config.yaml
num_hidden_layers: 10
hidden_size: 640
num_attention_heads: 5
num_key_value_heads: 5
head_dim: 64
intermediate_size: 1280
vocab_size: 8192
hidden_act: "geglu"
norm: "rmsnorm"
norm_place: "peri"
norm_eps: 1e-06
positions: "rope"
rope_theta: 10000.0
rope_fraction: 1.0
qk_norm: false
attn_scale: 0.125
bias: "none"
tie_word_embeddings: true
parallel_block: false
extras: ["capped logits"]
init: "normal"
init_std_qkv: 0.019
init_std_o: 0.006
init_std_up: 0.019
init_std_down: 0.003
init_out_by_depth: true
optimizer: "adamw"
learning_rate: 0.000659
lr_mult_o: 1.52
beta1: 0.9
beta2: 0.98
lr_head: 0.00853
warmup_steps: 420
schedule: "wsd"
decay_fraction: 0.311
decay_shape: "linear"
final_lr_fraction: 0.0
batch_tokens: [65536, 131072]
max_seq_len: 1024
doc_mask: true
train_tokens: 1090000000
max_steps: 11294
dataset: "wikipedia_en"
Each number is 128 + 32 x the weight over its row's rms, rounded and kept within 0 to 255. Layers, rows and columns count from 0. Numbers have three digits each. The size before them is the row's rms in percent of the matrix's.

# layer 2 MLP gate, 1280x640, rms 0.0531, rows 237-304, columns 360-399
101:088097159094062217173134126137138133158161064135153059094145155151098097097170071145076172113137155156150080086106068163
104:132156116161182130155168146178183178148152082096140156109097118135139155151070122187121153110146157133135102135107183100
100:152147151131118125201201167083144157086153169101106162200116119118153151121199165082097130123164136127143156124149143118
102:158127136135145148212159110077177106069123121094187071137137111137135147158157167146135072205154186165124119193114162152
103:099092175062103151090129179113124164139157107128142089132095139094095054130178108142111161099137133148128138081093143136
093:132121126143119175163187140110172157120160117164102155187093136098097143166103095046145132074096080116125160111140138152
100:160070137153169133107101094154147166156133097087110128179142124120054071049119104146068184148122171101185120091087112168
096:100173149105085163141139127162118134152147130114131135097102171130161128157153125091124114142123065127143133127147086117
099:111117115141098121116098128133148128162158166159079114155073138082086130166121163160124129150157141089107160083083057128
107:113108123110192156168087113114073129114137105127115161144071107156149082153112149093133095149171079173093097148145114099
094:087116145074097145125080141148152160125174165139143124114068110131117133154111134113164054172140160161157074151138128117
106:071128127124131104082097132145162113089185157125130075136079119118161132083105103162105144173107079124097150120080110111
091:164099143119129201153176088112127178172108144146099115125120096107146181111134130109162091073131103118147099104162103119
097:114140092075130105124164169174146102158119148140098058095133186171137132196124052140137177110181174151175101129127134138
100:120125129046087146094126156169088188118160169105068048059153103113131133130133118119146210096150166103159171124086086108
095:110102136125072180146135136129042092158134159095160114084172119155161132190096143103172090164203167129171145140208110093
095:077139143141111107166140161177176123107147175134121134119152103190090112124133097117121137099107190112146094099171103086
101:114125151103069158111077120171096059179129071148151128161191106133163056121180145151136120178073116193154187130113142195
100:114133105113075132130113136151145148111141075051186073125107096123089116116156059128169186111099114127074112152134087104
100:099140163097138181117124089149107094147127106171140119146122123045090131134080138113115139121107114177124099118187169098
098:163104088160144082084184146139114137114142137108192105160194148119141137121109132126146127155089080114120089120075119104
095:091134183108138182083095178120145139086097091129142145156131140096100148124139097127038129109196132153151101130114097128
094:101160106152128124153180097143149158122123153129176104139162154110133133031128145045073209094141089090072100091203129166
096:116191071074183138091138151119058149098088154129178150109136209131094142172134151166205139112141168059200105157116196130
098:056144135089170109088107152159111091183171107137104108117121105144103116114127083215161165140153161112191171084061139101
097:097120088181137103038109123078102147125119143163109145153118080113151108128100156088163165164159086090081127099132165095
100:191083174086064122118072104137122144182120085175087140151096077127089140135113099131192108123137134156097178132161155149
098:149172112130220126109112073147144142105118116053157137124170131125155112151127121110118133099192080185144153172205145184
096:078098151164179176128104117121083144101166206170106120067132139078140188154124176101144129095150107132166122122056111097
096:124102109143168157154098101141171128154087135123106141114135116163141133108129092125111167049171182156120165080164123146
105:098121189150108073116110126212043143105181091073144062146121129125127169132185167082129080152142089172148120156131111140
097:147121057132133155123143090115154172097131058133110123113105168148132147153102138110135172122155175134128121119155109089
104:158142014150072134187115175110109104124089102085147108163184180255141108154148066140154100114114148168212161157153132182
101:118125103101173164153140154080100114128132118169123147126067077081115134141110095166121103175151103159196139155134198129
101:116079184132165121102128137139168116138141108125116167095176145108151144100130100157167117148154105099107147142189161156
099:124065140101146112190112120148150167119139115171102117149076089095134142137138126168109112167149118131154110134176100118
098:114100146143074134135126103091088119109157110116115150152177116150146138135159135087087107059114157104137088133118141206
097:154128078108140151120170083110163132114155129071091088100114142108109083086104134142106149136100150119119129155111144094
098:105102112137081088150160149115063124100182115160152155171159162136141169142113123116115117145102189107093166060172104134
097:146180115146110108117121138151161121189121125138121128050111134139114128148119160103180133110106182108177143169106186132
098:185083118127127147172166136111144100078066152131130161089128132122161154117142149124096079117184122147135138153101089188
102:159107134125105131105158111155191096161086164123115108114122080144121154182108083164123058145036116164113130101168119203
098:152145103129150129082099142162165099155169063087063123107060117099112115147136044094158164094127100152130190157129125155
097:122095146121114146156117157104199110137110136163144102091103160153138152148070172125117138131119189132163106131127170086
095:151097104136148147048126149111130166109112170076117151144119147188100104152137060128135174100119173086088103156105136121
095:153087093133081086139055126116153097075096182156147143145122129118113148063104137104070177179122153085159127079077123120
101:157149124103120116157147134115099088140143162131121145075108071112154131178137104123093164144106153154186168109104127136
098:148157133123125136095210071150125092107165143157134056091141132143127107137151085069140073121093159097219128202110145127
100:101162153106133092133176104136194169111099098111100170096061134082138153091146145116145154163176131088183117105203160110
104:131073152086115110143158115112109096162141118163154133136084135111114144118159111125106144115196105057188096092165134103
102:121087181156122087114146103135109119078126117069087087166167109165151146191128131140080119120125154122194141127121079146
094:131096107149170155083173108119139151169125142141107171147118099141090111096106104085138166084155126167137127120157125119
097:140127127183139108118111141069158144125109159162073168150070108106121080120139069138153152091086077123089157165123126120
104:079141183100129160195104082127102110101178098092107128096071122155089156171149178197116143096166123152135105144148131144
097:159124164118156147138138106169155113120185157150120156173108164117084162130121122183139080153058128131121107135124132160
094:095136132150115185166131169124078160175150117143140103144144100137157162165132104118148150150153131117119088081136120122
097:105069079088114119137096073140168095093106105105191118166134160171135110078121085120112161068112115166101156072214054187
097:187144107059164181037152167119139161151131185095125140138151127168117123129106112110202185144103127189111147064137119144
095:182116135124161118098118139098104097104123136097143112127122159090135111118100132108199125099170161109232162164113136081
102:109120101074137101136141109158109116105152103077154123169078140118098120096127133090160175109138140122139128188146142095
096:093059109133166099160072130113061160111181170122130132123140138127150107124163135077181129097133114129146149108157126100
102:148103159101087142139138179076126108129150084175169147098193092130118124161134127114088103162120144125150091124103107114
099:117132111189126142129125085087110106126188116126151138128158154098140106157129187098050103141155101106154125178130156164
102:145114120136068122103138166159121106084157117107055123138078128167138163103138142140138204105106131150121085126114109160
095:131102121139163146070135146107075165101124108097127136084147132128083090136130144157177154160151127159131155168117108081
096:121151036115156146081154110127080135116130173040168096170123139165104059148121126142154129136003095156173120136109092052
100:103120096153142125103105093175141089121164149082060136141084130102121131053071119162143121092119143139086147146122102096
101:085138135161190173149149113119138128156192114120077127161151135099165117131186148108114152107159145091143103218114155194